Weights of a small transformer language model.
Size: width 384, 6 heads of 64, vocabulary 12275, 22.7M parameters.
Architecture: RMSNorm before and after each block, rotary positions, no biases in attention or MLP, untied embeddings, normalized queries and keys, some layers without positions, exclusive self-attention.
Training: a variant of Muon for these matrices, 499M tokens.
Each number is 50 + 10 x the weight over its row's rms, rounded and kept within 0 to 99. Layers, rows and columns count from 0. The size before them is the row's rms in percent of the matrix's.

# gate: layer 2 MLP gate, 768x384, rms 0.155, rows 188-199, columns 0-191
# up: layer 2 MLP up, 768x384, rms 0.17, rows 188-199, columns 0-191
# down: layer 2 MLP down (transposed), 768x384, rms 0.453, rows 188-199, columns 0-191
gate188 096:47 32 47 49 56 40 60 29 67 43 52 51 73 34 51 36 53 56 40 36 55 61 51 58 43 59 39 50 50 53 44 62 55 40 52 62 24 44 61 33 73 46 75 60 48 48 41 72 47 47 40 46 50 41 43 50 48 62 42 49 50 37 36 41 67 41 40 45 61 47 75 46 69 40 53 45 41 46 59 64 52 44 57 45 65 48 48 46 46 64 54 59 71 54 65 39 64 54 58 59 40 47 35 49 62 50 58 59 48 56 45 50 58 46 34 52 48 45 49 54 56 38 55 42 42 53 45 44 56 53 54 60 51 41 46 61 36 75 30 70 54 58 54 49 53 39 39 58 52 42 71 39 61 48 50 42 48 72 56 64 46 48 48 49 70 51 58 43 43 48 54 47 50 73 46 44 48 49 59 59 48 48 34 58 48 60 44 64 21 49 47 68
up188 093:53 40 49 52 64 41 37 30 63 52 56 59 84 40 58 33 54 56 44 42 69 59 33 54 51 44 41 59 52 57 41 36 59 37 60 48 40 43 49 43 55 49 52 47 60 42 55 68 59 49 56 48 27 45 65 49 49 49 64 49 58 55 30 23 53 59 68 50 72 49 56 50 66 57 60 45 46 60 51 50 43 42 53 45 49 38 50 60 28 42 53 65 67 55 54 57 49 51 51 49 43 52 46 49 51 34 53 55 54 46 71 46 44 48 59 48 43 47 47 66 60 54 48 48 48 55 53 49 54 65 46 61 62 37 49 65 40 62 51 67 60 47 43 60 28 50 46 58 53 56 62 57 42 54 46 55 41 57 42 43 17 63 56 37 59 42 62 53 49 37 64 30 47 53 44 50 46 58 56 54 60 50 23 63 52 50 44 54 42 34 45 67
down188 101:59 57 49 66 55 51 50 43 63 58 41 44 71 46 54 39 56 41 51 45 61 40 49 44 37 66 34 52 52 35 46 24 61 48 58 48 28 41 60 41 48 66 48 50 49 51 52 51 46 46 58 54 45 51 52 33 26 57 64 49 38 54 56 36 63 51 37 44 49 46 35 42 44 40 33 56 51 70 44 47 54 51 51 52 50 48 49 48 57 42 40 52 58 70 61 49 42 58 44 63 46 32 45 51 64 56 57 56 44 58 50 45 47 32 48 64 64 57 57 48 57 40 64 55 50 41 49 42 54 59 63 44 35 36 46 40 36 65 27 76 48 41 51 51 53 21 63 46 51 51 50 38 49 57 48 57 56 53 47 57 29 55 45 38 48 34 48 46 73 31 43 29 46 45 36 56 55 48 41 49 68 36 39 50 42 43 47 65 36 50 46 55
gate189 095:63 69 44 55 48 26 40 42 70 42 45 49 48 53 60 46 52 47 42 38 44 52 91 53 46 69 64 54 48 46 52 48 50 38 55 48 64 39 57 39 35 48 55 50 49 60 45 57 46 46 39 55 85 26 44 49 54 36 41 49 60 57 52 57 50 54 42 50 50 55 45 63 62 58 63 59 56 37 48 43 31 43 50 43 42 53 56 58 60 51 38 58 54 44 45 48 46 41 46 56 62 57 56 51 45 34 62 47 53 41 49 58 55 45 28 53 40 45 38 52 48 55 52 61 54 62 69 72 43 57 58 66 65 41 40 58 37 35 55 59 48 74 61 76 77 48 53 64 62 46 59 54 47 53 56 48 60 51 63 52 60 37 45 54 61 50 58 63 65 53 52 64 61 38 49 40 52 60 46 48 43 42 36 45 50 43 50 57 55 56 51 50
up189 128:37 40 44 61 51 50 65 59 57 57 54 68 68 60 66 48 45 59 62 43 64 57 49 50 57 48 60 52 58 63 41 60 41 54 52 76 40 44 38 58 34 59 53 49 50 60 71 49 49 36 52 64 56 53 59 48 53 84 57 73 66 57 59 57 53 53 42 45 43 44 33 33 43 38 43 38 48 52 68 30 50 35 48 31 61 50 59 36 53 60 48 61 24 46 59 63 56 70 52 56 50 39 57 57 50 48 40 53 68 56 53 44 44 45 66 56 54 42 46 57 53 40 41 58 40 50 41 43 62 61 52 20 50 42 54 68 39 46 63 55 51 52 64 50 63 58 68 37 36 64 46 47 43 49 43 24 22 72 50 58 53 60 39 39 56 70 51 50 39 48 54 42 27 58 53 37 52 48 45 41 60 43 58 51 56 71 52 41 47 34 42 51
down189 113:55 51 50 67 34 45 58 71 57 53 56 55 52 36 65 39 35 54 38 40 24 51 64 48 51 46 52 54 37 53 47 48 46 45 54 64 42 48 62 68 37 46 48 41 65 64 59 51 49 58 50 64 59 70 53 48 27 65 49 56 52 51 45 55 52 58 47 46 45 62 44 48 25 45 56 50 42 38 47 30 51 40 33 45 68 58 35 58 55 52 52 49 42 53 50 55 53 61 53 36 45 34 25 50 52 38 63 44 48 50 50 49 54 57 69 33 45 43 35 64 48 47 67 49 40 34 54 54 44 40 48 45 50 18 54 45 44 45 53 50 30 59 57 48 49 49 59 35 42 36 35 51 49 48 34 55 24 58 55 41 52 58 39 48 47 53 58 61 70 41 57 50 47 69 54 51 51 35 37 55 66 38 42 60 53 54 55 51 63 49 27 77
gate190 100:43 57 49 46 60 43 51 38 56 63 71 62 57 41 49 53 46 37 60 60 61 44 33 57 65 56 54 67 44 64 63 75 63 34 39 40 49 46 58 49 47 42 43 43 51 67 41 50 51 53 53 49 37 76 50 49 52 51 58 60 47 67 76 30 29 40 57 54 51 24 55 56 43 39 44 61 50 41 43 75 51 60 50 54 76 53 45 38 44 38 70 42 49 52 42 73 51 53 49 43 50 49 31 34 45 42 48 46 39 65 67 55 33 51 56 33 53 45 55 47 46 45 44 42 49 55 55 48 36 50 32 52 45 49 50 45 41 53 50 51 59 50 53 73 55 45 54 66 46 64 47 34 54 41 38 54 56 52 51 48 39 44 56 53 50 54 55 46 54 39 56 35 37 46 38 46 53 47 46 41 51 58 58 44 55 61 53 42 42 56 48 46
up190 107:61 49 50 52 54 53 68 54 53 61 49 59 42 49 60 38 46 57 27 51 53 58 77 42 52 48 46 52 59 32 44 65 51 68 37 36 47 53 53 54 40 54 32 56 67 45 45 55 50 39 40 73 46 35 43 45 63 54 41 50 71 50 45 34 73 40 41 46 62 59 57 45 52 49 47 27 51 43 46 47 60 36 67 59 42 52 24 48 50 56 47 63 49 40 45 29 50 49 58 61 56 41 70 49 42 55 49 58 56 45 52 56 52 44 53 42 61 52 50 50 52 55 49 63 56 60 64 58 51 38 78 62 63 64 40 59 65 40 64 48 35 39 56 57 38 60 57 46 43 56 66 48 48 45 60 64 64 45 39 50 38 53 60 40 49 46 57 45 67 65 48 66 23 57 49 34 51 60 45 39 63 50 42 68 45 56 66 71 44 42 44 67
down190 094:63 33 47 44 50 60 59 47 48 61 49 48 37 60 54 41 54 47 51 50 39 38 64 45 55 21 35 26 59 54 36 44 43 59 52 51 42 71 60 41 56 52 60 46 50 32 39 40 60 78 53 45 49 25 54 45 54 54 50 35 58 45 45 37 56 43 40 50 55 58 42 48 38 41 49 58 50 47 41 56 41 64 47 49 45 47 36 50 38 69 48 41 32 41 47 32 54 51 51 42 41 45 57 61 50 68 34 56 62 51 46 46 53 53 56 58 51 56 46 56 51 64 58 62 50 43 53 57 48 44 35 56 74 38 47 46 56 60 76 55 64 40 48 37 54 59 33 49 66 30 40 44 64 43 57 71 54 53 52 52 76 47 51 57 62 51 59 40 62 42 47 41 28 51 56 59 64 58 43 64 44 55 57 55 44 51 52 49 64 48 61 39
gate191 106:49 23 47 59 52 62 35 56 47 72 34 54 57 76 56 35 41 49 51 49 40 45 47 51 33 49 49 36 46 38 60 51 52 59 41 54 54 59 48 46 46 41 63 32 59 63 43 44 39 61 53 47 30 41 42 35 52 47 51 30 57 46 56 38 26 44 41 49 48 45 66 54 68 64 29 42 63 40 40 46 46 55 57 32 44 43 45 47 60 54 56 55 68 24 45 41 53 33 53 59 55 37 42 52 45 38 53 53 37 56 60 60 44 60 35 55 42 53 53 69 61 42 49 53 40 44 55 46 52 52 57 55 26 31 38 52 34 62 51 39 35 55 52 51 43 52 45 47 41 31 42 53 41 55 42 64 40 37 40 40 51 46 62 47 43 48 56 55 43 57 56 45 59 51 49 47 63 47 47 45 58 42 33 48 55 55 52 51 56 56 35 59
up191 103:46 38 56 47 54 46 41 48 59 59 33 33 48 71 46 41 60 52 44 51 54 42 46 68 44 45 38 39 54 50 56 56 46 60 59 47 34 48 62 51 60 57 64 42 69 31 40 46 48 41 48 51 56 41 42 42 56 46 48 58 48 47 69 54 43 40 48 49 46 18 43 40 57 44 29 36 41 39 45 54 48 37 45 47 55 57 50 40 60 32 48 41 47 35 49 47 57 41 59 44 64 57 55 68 38 34 46 57 56 35 61 62 58 58 58 38 46 49 43 69 41 54 65 36 45 50 50 47 48 37 72 60 19 38 40 44 51 52 52 50 24 46 45 56 57 43 49 48 54 48 47 57 46 54 38 59 67 59 46 57 59 58 42 36 35 49 47 47 45 58 52 51 54 48 42 57 62 61 41 41 57 44 45 66 43 59 42 44 70 62 37 36
down191 107:31 29 45 51 60 58 59 49 67 51 57 47 63 54 35 52 40 41 41 47 65 51 54 38 47 60 42 49 52 48 72 38 47 39 36 57 77 56 47 54 59 47 44 45 75 50 42 34 44 49 51 59 50 47 51 48 50 47 56 62 47 47 54 50 52 50 60 40 40 51 52 48 56 56 57 45 45 69 50 29 62 45 67 67 40 40 50 55 53 61 68 49 46 48 46 59 51 61 70 49 63 57 50 47 30 48 56 61 57 40 38 38 61 42 55 56 48 55 40 70 44 55 55 49 50 39 41 48 75 54 48 43 58 40 50 43 59 61 55 50 41 35 60 51 61 55 41 57 63 37 54 49 59 49 54 29 53 56 57 61 44 62 39 74 55 31 37 49 51 63 50 51 57 53 57 54 60 38 43 42 45 65 46 55 55 50 29 43 66 57 36 53
gate192 101:51 37 39 69 39 46 44 61 57 43 41 47 67 47 54 63 46 65 49 40 49 51 65 42 63 60 42 50 42 35 48 41 50 47 25 42 64 38 54 52 51 62 46 40 55 58 49 41 54 46 68 66 43 44 43 43 54 43 56 44 51 60 65 36 49 61 20 31 45 51 34 32 38 32 46 37 55 58 57 53 53 60 25 53 43 39 37 56 65 48 51 62 53 45 84 50 49 59 74 44 45 43 46 43 39 45 52 54 59 31 53 62 47 47 47 36 40 44 43 54 42 67 49 60 62 34 55 51 48 35 28 67 55 49 36 39 39 47 52 66 53 31 62 52 64 50 54 40 54 52 37 53 57 50 38 57 50 72 55 39 57 64 73 44 77 53 41 47 29 44 76 53 45 63 61 58 52 52 49 34 58 49 47 58 41 58 63 55 56 32 54 47
up192 094:43 65 54 31 62 54 40 49 35 60 69 44 52 49 45 47 64 52 49 66 53 57 52 40 41 37 59 42 52 31 41 58 56 43 58 54 47 39 61 63 48 38 57 64 47 63 40 48 50 55 48 47 38 57 49 68 62 71 64 51 48 76 49 28 40 54 50 46 63 58 45 59 61 63 66 61 54 46 56 42 59 55 60 45 55 55 50 33 50 46 45 39 53 47 44 46 61 48 70 56 51 48 56 68 73 53 51 33 51 52 54 52 54 51 56 64 51 58 59 62 66 61 43 57 59 47 64 68 45 45 62 43 38 50 51 18 48 45 41 49 57 76 55 54 56 46 43 53 47 50 49 45 36 53 48 40 54 35 38 58 59 51 53 50 45 34 50 44 58 48 52 46 56 61 68 42 73 55 59 55 16 49 77 42 53 43 36 45 33 43 44 61
down192 100:19 55 55 49 56 38 53 54 41 58 46 45 53 56 38 53 53 51 54 46 48 55 36 55 50 55 49 59 27 43 47 52 46 53 49 51 62 64 51 37 45 52 34 27 48 51 41 56 56 54 52 48 60 38 44 38 54 72 58 44 53 41 43 55 63 55 31 62 57 28 62 61 46 43 54 50 40 58 41 62 31 65 44 50 52 34 65 56 54 48 47 35 63 51 53 55 62 57 44 48 66 53 62 59 56 43 74 37 40 61 73 60 61 51 49 56 45 43 39 56 64 46 59 47 49 54 51 62 53 38 47 35 55 62 51 54 54 40 59 71 33 47 30 33 42 46 50 63 46 60 57 43 41 54 68 50 53 38 54 46 43 41 53 36 48 50 54 46 40 71 52 34 41 54 47 36 44 46 44 38 66 53 38 43 44 58 36 61 41 41 37 63
gate193 103:48 43 58 50 53 58 40 51 33 53 73 59 39 61 41 37 47 42 61 58 42 42 55 57 51 56 57 55 53 34 52 42 35 40 44 46 55 29 50 51 40 48 39 62 48 54 54 52 46 45 41 56 40 59 41 29 51 51 59 45 39 56 51 42 59 44 47 64 54 50 36 49 51 54 52 62 43 53 25 45 36 38 35 20 55 62 52 39 33 49 52 49 55 58 57 37 43 65 27 55 78 54 46 50 32 46 34 75 61 30 52 41 51 44 63 46 55 51 46 48 45 49 57 39 44 51 60 56 39 54 36 30 67 53 48 49 60 51 48 56 45 54 54 45 54 73 63 47 36 62 54 42 42 42 48 48 36 60 30 58 42 44 43 47 55 60 43 61 73 51 65 55 57 41 41 42 50 47 56 50 39 55 61 49 53 29 67 49 59 54 40 47
up193 114:47 54 58 51 58 54 23 36 48 63 56 53 41 59 42 48 45 49 61 56 39 49 48 61 44 41 51 52 39 57 73 33 35 57 44 38 39 53 45 41 40 57 58 39 37 60 53 57 36 44 42 37 54 54 56 37 55 71 52 43 57 57 64 56 51 65 48 54 56 55 51 55 51 48 63 63 42 52 33 55 37 29 44 42 45 47 60 61 68 57 50 57 55 45 36 39 41 49 41 45 64 55 63 64 62 30 40 65 64 32 50 44 52 54 58 37 55 45 55 34 61 45 37 47 52 52 60 42 51 53 60 39 46 50 50 46 56 63 67 41 67 34 51 60 41 47 47 45 45 29 45 29 61 55 36 50 55 52 47 53 47 53 61 61 51 43 44 60 49 75 69 64 55 50 43 50 55 46 62 54 66 62 47 58 59 51 67 34 44 50 46 42
down193 112:66 40 34 47 54 42 63 34 45 60 66 56 50 48 61 38 50 52 49 51 49 52 62 52 55 61 58 38 49 39 57 46 68 48 53 58 47 43 54 42 68 67 57 28 58 49 52 61 54 57 53 60 38 62 53 62 50 43 60 40 48 65 40 47 50 52 64 56 42 62 47 50 31 45 56 50 44 44 28 59 38 53 37 55 39 57 37 51 64 53 46 53 62 62 43 43 30 31 58 45 53 63 48 60 37 72 20 55 75 37 45 51 44 51 31 42 55 40 44 42 42 28 42 40 62 46 43 41 71 48 62 50 48 58 64 61 61 60 61 44 60 40 53 53 33 60 35 55 36 32 42 58 50 57 56 59 53 69 35 42 70 47 55 73 64 47 54 59 37 65 67 47 47 48 48 50 66 47 66 27 59 44 68 65 53 45 47 49 52 57 47 38
gate194 113:56 80 42 41 48 59 52 44 50 60 40 52 59 58 57 54 49 50 48 60 42 36 43 59 40 58 45 52 45 47 58 38 51 47 47 46 58 50 66 74 36 58 30 55 64 43 43 48 29 37 51 47 60 35 42 31 43 69 51 52 53 74 55 68 42 72 64 58 38 50 42 56 47 63 54 48 27 40 42 46 68 66 59 62 47 56 60 55 65 48 36 53 52 48 38 44 55 38 50 43 34 45 50 34 42 71 52 53 44 51 51 53 37 52 33 58 57 46 61 47 61 33 62 54 61 62 59 46 44 50 49 70 51 46 33 43 45 48 58 42 47 50 52 47 58 43 36 43 50 55 52 59 47 48 43 58 40 56 46 37 57 57 43 35 43 62 53 56 61 54 58 58 51 47 64 63 55 45 59 45 57 58 36 56 36 42 41 56 56 47 56 47
up194 122:49 46 62 34 48 40 45 62 50 51 65 59 45 42 60 63 55 50 59 56 44 56 31 62 39 44 54 64 44 48 58 56 60 50 37 55 71 52 52 47 84 45 40 51 48 55 64 45 56 58 46 55 36 52 44 52 49 51 49 53 35 42 62 79 41 56 36 55 43 43 52 64 53 34 66 42 51 59 37 41 37 41 51 51 53 44 38 43 53 43 59 46 57 53 52 43 41 35 46 67 58 60 61 38 50 56 47 73 42 38 39 37 49 44 57 54 61 48 43 39 55 58 45 39 65 48 57 35 41 47 45 55 55 64 22 35 68 56 60 50 67 45 52 26 32 44 45 53 41 35 53 57 47 47 30 50 52 47 48 75 45 55 36 45 56 37 38 59 52 54 44 42 50 36 61 53 47 51 39 46 43 30 54 26 46 62 54 59 37 39 43 59
down194 116:65 55 44 57 45 51 57 63 31 43 49 39 52 59 51 55 50 58 44 54 52 56 35 57 53 72 40 47 45 48 57 37 59 30 54 34 50 46 62 52 64 51 33 47 63 57 55 53 50 45 42 43 33 43 63 55 65 64 56 50 61 58 44 81 58 65 64 53 50 57 43 56 40 40 55 40 36 51 54 49 47 61 47 51 40 72 68 46 49 40 52 59 74 36 52 41 34 62 48 32 54 55 45 43 34 36 52 59 74 41 60 47 35 42 39 43 36 37 56 50 48 43 53 51 69 47 40 33 36 52 36 57 56 54 43 43 49 44 50 36 52 44 49 51 54 44 62 29 51 62 34 51 61 30 46 66 26 61 46 41 48 59 42 47 43 40 62 40 64 48 53 63 55 50 61 48 47 23 59 44 55 56 44 41 56 57 58 59 43 54 57 42
gate195 105:50 56 62 37 49 36 38 56 47 55 44 51 50 42 52 45 46 35 57 38 39 46 50 38 48 27 40 43 44 57 45 38 54 59 52 57 68 59 64 48 45 43 19 31 49 37 37 63 49 46 50 37 48 58 63 64 45 42 68 52 50 42 60 45 35 59 36 70 44 44 32 45 47 50 64 51 50 71 43 65 44 46 51 39 40 61 41 44 50 44 31 44 55 62 31 72 61 46 45 30 35 50 52 53 53 56 32 37 61 67 65 57 49 53 58 59 63 35 57 59 35 43 47 48 47 52 42 58 47 58 52 46 47 46 53 37 40 40 61 48 47 45 52 42 51 55 54 46 58 63 45 66 47 53 50 61 63 56 43 56 40 51 42 52 47 43 58 56 63 64 47 66 54 28 36 55 40 39 65 36 46 57 42 46 50 58 53 66 55 37 43 53
up195 096:49 48 61 58 54 63 57 46 51 41 45 42 53 65 62 42 47 46 29 62 66 40 56 41 49 53 54 35 58 25 64 38 44 69 73 49 45 47 39 44 35 61 67 28 62 38 48 47 59 36 62 58 74 41 66 48 61 47 54 46 56 53 49 43 51 43 41 33 42 68 49 63 58 53 57 61 55 36 45 51 64 58 42 54 38 47 43 51 42 48 62 53 47 40 48 48 40 48 71 39 34 36 44 37 55 58 58 71 55 39 52 54 59 42 44 44 52 47 55 45 43 56 44 52 52 34 49 55 42 47 51 50 51 66 75 71 42 56 45 50 48 58 55 74 61 51 57 44 44 41 48 64 54 44 41 58 57 33 57 34 52 42 55 46 43 52 64 41 64 33 54 54 48 46 50 60 58 53 35 55 58 57 36 42 38 41 48 29 51 41 54 45
down195 096:50 35 58 59 42 65 45 33 47 51 45 35 19 46 54 54 48 56 45 52 44 56 73 42 55 38 58 32 66 47 50 50 46 60 38 43 52 59 44 44 54 38 60 46 57 64 49 62 48 52 43 67 52 35 47 56 47 49 50 61 61 38 63 42 64 49 35 31 42 60 47 57 54 49 64 45 65 56 64 62 50 57 48 54 45 39 50 48 56 75 70 65 47 67 40 52 29 57 53 55 39 65 49 57 46 43 54 33 55 47 36 72 65 32 38 53 52 60 42 46 55 46 50 33 53 57 56 32 34 58 54 46 39 44 64 68 46 45 49 43 60 46 44 51 44 52 44 62 50 65 56 44 66 30 54 42 53 41 48 57 55 59 35 74 62 34 56 37 38 54 60 42 68 50 46 57 56 45 64 39 53 37 50 67 53 41 51 50 68 46 53 31
gate196 093:50 44 49 49 26 58 37 55 49 52 40 44 51 43 64 48 54 65 49 39 39 45 50 50 70 49 54 53 51 54 41 39 49 54 63 44 60 51 46 33 43 68 55 53 56 47 43 49 57 51 52 54 51 58 37 38 53 78 43 51 41 53 46 42 54 45 50 53 48 67 26 46 46 69 52 47 64 63 40 47 49 51 47 52 58 65 47 52 40 54 55 55 38 55 42 61 48 65 48 72 62 32 47 50 52 75 62 59 54 50 45 33 61 49 71 46 37 25 42 41 50 43 43 41 51 39 54 59 49 52 41 43 50 53 45 44 44 60 44 40 49 39 41 51 59 44 40 49 43 71 48 58 45 51 44 54 43 72 54 61 29 50 68 59 47 44 33 44 50 61 50 51 58 47 24 24 40 60 37 46 69 61 52 45 53 28 44 62 43 46 30 46
up196 114:36 57 37 42 56 59 53 52 47 42 62 55 56 42 41 57 46 49 61 47 54 50 50 39 30 75 50 65 36 49 46 52 54 45 45 67 49 43 37 50 34 62 46 52 62 48 45 69 48 53 51 53 63 70 49 46 58 44 56 65 63 28 46 31 53 57 39 57 59 53 46 38 35 48 34 47 42 53 42 41 55 49 58 60 54 37 41 61 43 47 44 39 50 60 46 46 54 53 40 50 51 43 53 49 66 51 61 49 58 51 70 59 50 46 49 58 39 56 54 52 58 58 41 55 49 52 49 52 49 46 39 51 45 62 65 65 45 42 48 61 49 51 79 52 60 54 47 59 46 50 47 45 51 37 50 34 41 50 42 63 56 59 40 53 50 37 44 59 42 52 50 61 62 47 66 53 44 46 49 67 39 40 59 52 62 55 27 36 40 45 52 56
down196 107:55 52 49 49 49 51 41 62 49 51 43 56 42 38 46 53 68 68 64 48 63 44 49 53 27 42 51 58 52 42 48 57 52 42 25 49 58 44 39 49 50 44 45 38 51 43 53 35 39 37 58 60 63 49 44 56 49 43 50 41 50 33 47 43 42 49 61 51 57 62 32 49 52 69 45 45 55 48 41 35 50 51 35 34 84 50 54 52 43 45 47 41 61 71 45 58 62 45 52 66 49 32 54 51 67 54 60 51 54 59 58 58 43 48 48 46 36 47 39 50 44 42 41 58 65 41 36 77 48 52 51 46 33 61 59 45 40 40 51 61 53 39 68 48 50 70 35 66 48 43 55 50 62 46 30 43 65 47 57 64 62 54 48 57 65 58 53 44 39 54 52 52 56 33 50 51 54 45 43 47 57 50 48 59 62 47 52 52 48 44 39 61
gate197 101:51 58 34 50 59 57 70 49 43 52 49 56 53 54 66 42 59 60 48 44 55 51 30 57 56 36 59 47 42 60 44 33 46 39 31 52 54 49 30 71 45 53 51 60 45 52 43 71 42 56 73 61 58 41 62 61 54 73 51 28 52 31 78 62 38 46 63 71 46 45 48 57 53 53 24 34 49 42 39 51 64 31 50 48 57 62 62 52 44 46 58 51 56 46 55 46 63 69 49 56 65 66 45 54 36 69 46 38 57 45 50 39 44 41 50 59 51 52 60 32 54 55 68 56 51 63 37 39 49 50 47 57 43 55 49 53 55 51 54 44 58 59 58 40 36 56 47 46 56 57 49 59 69 43 38 53 55 53 54 56 59 41 50 45 40 50 47 57 48 48 57 51 48 41 49 52 50 57 50 60 74 46 44 38 50 48 59 51 41 48 43 61
up197 098:48 54 46 46 48 45 48 35 47 48 56 55 54 53 37 61 35 53 41 48 51 47 53 42 66 54 38 57 60 51 51 58 45 69 60 45 58 51 79 31 52 34 32 40 47 43 39 51 65 58 48 51 38 29 50 54 62 40 62 56 68 87 61 43 54 51 52 45 50 56 28 59 68 45 75 63 48 85 63 53 39 51 46 40 56 40 48 75 30 61 51 54 46 44 53 62 53 42 31 34 49 38 44 69 44 61 52 63 58 50 39 46 46 34 75 44 67 45 48 51 58 43 37 51 53 41 46 49 64 50 46 65 67 53 50 59 62 53 50 33 38 36 47 50 51 55 50 45 43 56 64 50 53 49 64 46 52 30 42 46 45 42 60 42 50 52 68 52 54 51 46 58 52 58 47 54 50 53 60 53 45 51 47 47 25 43 44 60 58 51 56 38
down197 094:49 63 38 52 52 61 59 40 53 56 56 48 47 45 61 53 46 54 58 56 44 63 41 56 43 37 42 60 61 46 38 49 62 35 43 47 51 49 64 43 46 49 58 33 56 55 48 48 50 57 38 54 48 52 62 48 64 47 54 56 52 34 45 45 43 50 40 37 46 51 28 45 39 30 71 58 34 46 33 53 59 40 45 41 59 39 34 54 35 31 50 34 43 56 43 32 58 47 55 32 56 48 37 61 55 39 53 47 64 45 67 48 47 51 51 52 74 44 42 50 53 37 48 33 58 34 39 54 41 53 69 43 40 45 65 46 43 57 35 44 53 59 67 40 58 48 55 54 48 49 48 46 64 52 62 58 37 68 65 45 53 52 38 33 56 51 22 51 60 38 61 44 55 37 68 29 46 41 38 49 49 57 55 61 86 06 41 50 59 43 58 53
gate198 102:52 52 49 46 44 59 53 49 31 56 47 60 53 62 49 51 45 50 52 54 53 57 67 57 45 71 37 31 57 27 53 63 41 41 45 34 47 44 57 47 57 57 44 63 55 47 51 53 43 54 66 50 53 49 44 68 44 52 42 50 33 44 36 51 50 50 28 61 54 25 24 67 64 46 64 46 56 45 54 52 36 40 45 51 30 56 37 51 59 44 69 38 64 62 53 53 45 55 51 54 48 51 53 46 51 41 48 67 59 46 70 56 55 54 59 40 52 50 60 42 31 48 50 62 61 59 52 57 69 46 49 45 28 58 46 70 40 46 54 48 58 40 52 56 57 46 47 44 65 55 53 55 61 64 39 49 49 33 40 37 50 47 52 44 62 50 56 53 49 14 62 38 43 44 44 53 43 41 61 56 35 65 50 52 66 51 56 43 42 36 49 62
up198 105:55 55 48 65 58 56 18 60 78 50 51 53 81 60 54 60 64 36 34 72 47 48 48 51 42 56 46 54 52 41 41 54 47 42 43 51 63 46 58 42 25 43 71 50 40 64 55 53 40 40 54 54 63 67 39 34 48 36 29 58 54 61 44 65 51 67 39 62 51 36 41 39 50 57 69 56 61 56 50 27 53 51 61 48 23 29 62 54 63 51 62 51 46 48 53 56 46 52 53 53 60 54 60 45 47 33 39 49 49 31 48 57 64 50 43 59 30 54 54 51 57 37 60 38 41 32 63 55 41 55 36 51 55 51 43 49 54 55 64 54 46 52 47 59 45 42 65 54 42 43 40 68 44 67 58 56 43 61 49 29 65 59 59 52 35 44 35 51 59 50 50 51 51 53 51 55 46 42 59 40 37 37 43 54 51 40 44 48 52 60 39 38
down198 101:42 74 44 67 46 30 24 58 69 56 50 38 70 34 55 53 49 39 42 54 55 51 38 55 63 54 54 53 45 46 33 50 47 54 54 64 64 42 40 54 38 33 54 40 48 56 40 64 57 56 40 34 62 51 30 46 57 45 51 59 60 31 43 55 46 56 42 41 51 29 66 28 44 41 54 45 45 49 33 49 54 55 57 39 61 56 47 40 59 59 47 53 47 43 67 58 46 47 52 48 62 45 44 38 46 38 39 44 39 51 37 56 27 60 62 45 29 48 47 65 67 62 61 22 59 39 58 38 43 63 46 50 45 33 64 45 64 46 44 53 40 42 45 58 50 50 50 46 32 64 53 61 36 61 49 47 64 61 60 51 46 62 70 61 49 48 31 51 37 72 50 53 66 68 69 63 48 45 54 50 50 36 36 57 41 50 46 49 58 53 49 49
gate199 105:56 50 43 65 55 45 32 56 78 80 36 45 49 51 68 38 41 54 47 70 62 52 54 48 52 32 55 52 45 41 31 63 42 50 22 31 35 45 53 53 42 51 56 41 54 58 62 69 51 56 42 50 58 46 27 47 46 51 56 61 53 61 48 63 54 54 67 49 66 46 49 58 59 67 52 45 72 59 50 65 46 58 44 40 56 49 54 45 53 47 29 39 58 45 43 39 53 44 66 51 45 34 40 42 26 47 47 60 45 34 55 48 41 32 42 30 48 42 43 66 57 51 57 66 54 46 49 38 41 46 38 44 60 50 54 84 67 40 52 45 32 45 51 61 44 67 67 54 46 41 39 38 53 55 55 52 64 45 52 53 45 32 54 59 59 53 39 56 40 56 45 39 58 56 63 54 57 41 50 69 44 14 39 60 45 72 51 50 63 45 47 62
up199 099:43 60 50 51 74 55 38 54 56 75 33 36 57 47 60 56 38 62 45 53 68 63 63 44 59 43 60 53 40 58 31 52 42 53 55 48 51 50 43 49 36 53 60 54 38 50 49 53 57 56 43 51 68 41 43 42 49 44 49 58 40 39 43 45 55 42 35 41 60 66 53 63 52 44 58 48 68 40 58 54 47 36 57 67 38 37 68 54 46 41 43 54 51 44 42 39 66 53 45 54 63 52 40 53 48 42 40 48 36 55 65 47 39 44 38 48 43 44 36 45 54 47 33 47 57 31 66 64 60 39 45 56 47 30 43 70 59 55 58 41 43 44 41 55 54 68 56 50 50 60 43 33 52 61 63 41 36 67 51 53 40 58 45 36 61 59 43 59 61 55 49 50 70 62 71 41 49 40 52 65 54 39 31 51 51 58 45 49 46 46 48 53
down199 098:55 44 56 52 50 58 47 31 56 60 68 22 48 46 43 57 58 38 40 30 58 42 45 48 60 61 58 47 79 40 64 49 55 57 53 60 38 42 41 42 61 49 60 54 45 38 37 41 38 43 39 42 52 69 43 40 51 57 55 44 55 48 50 67 48 43 38 50 43 54 41 42 32 49 66 54 34 42 44 40 42 54 40 62 62 55 64 55 39 32 75 44 47 59 46 45 38 53 50 56 49 58 65 51 52 57 47 44 46 46 54 47 44 56 51 57 51 48 48 51 47 56 35 43 45 63 47 52 74 33 50 56 53 41 46 34 47 44 52 54 45 63 54 48 43 41 46 54 41 63 51 59 59 32 53 55 40 49 44 39 35 42 66 31 46 54 47 42 53 38 50 65 34 45 55 54 47 46 55 51 50 59 74 44 34 27 34 70 47 58 46 41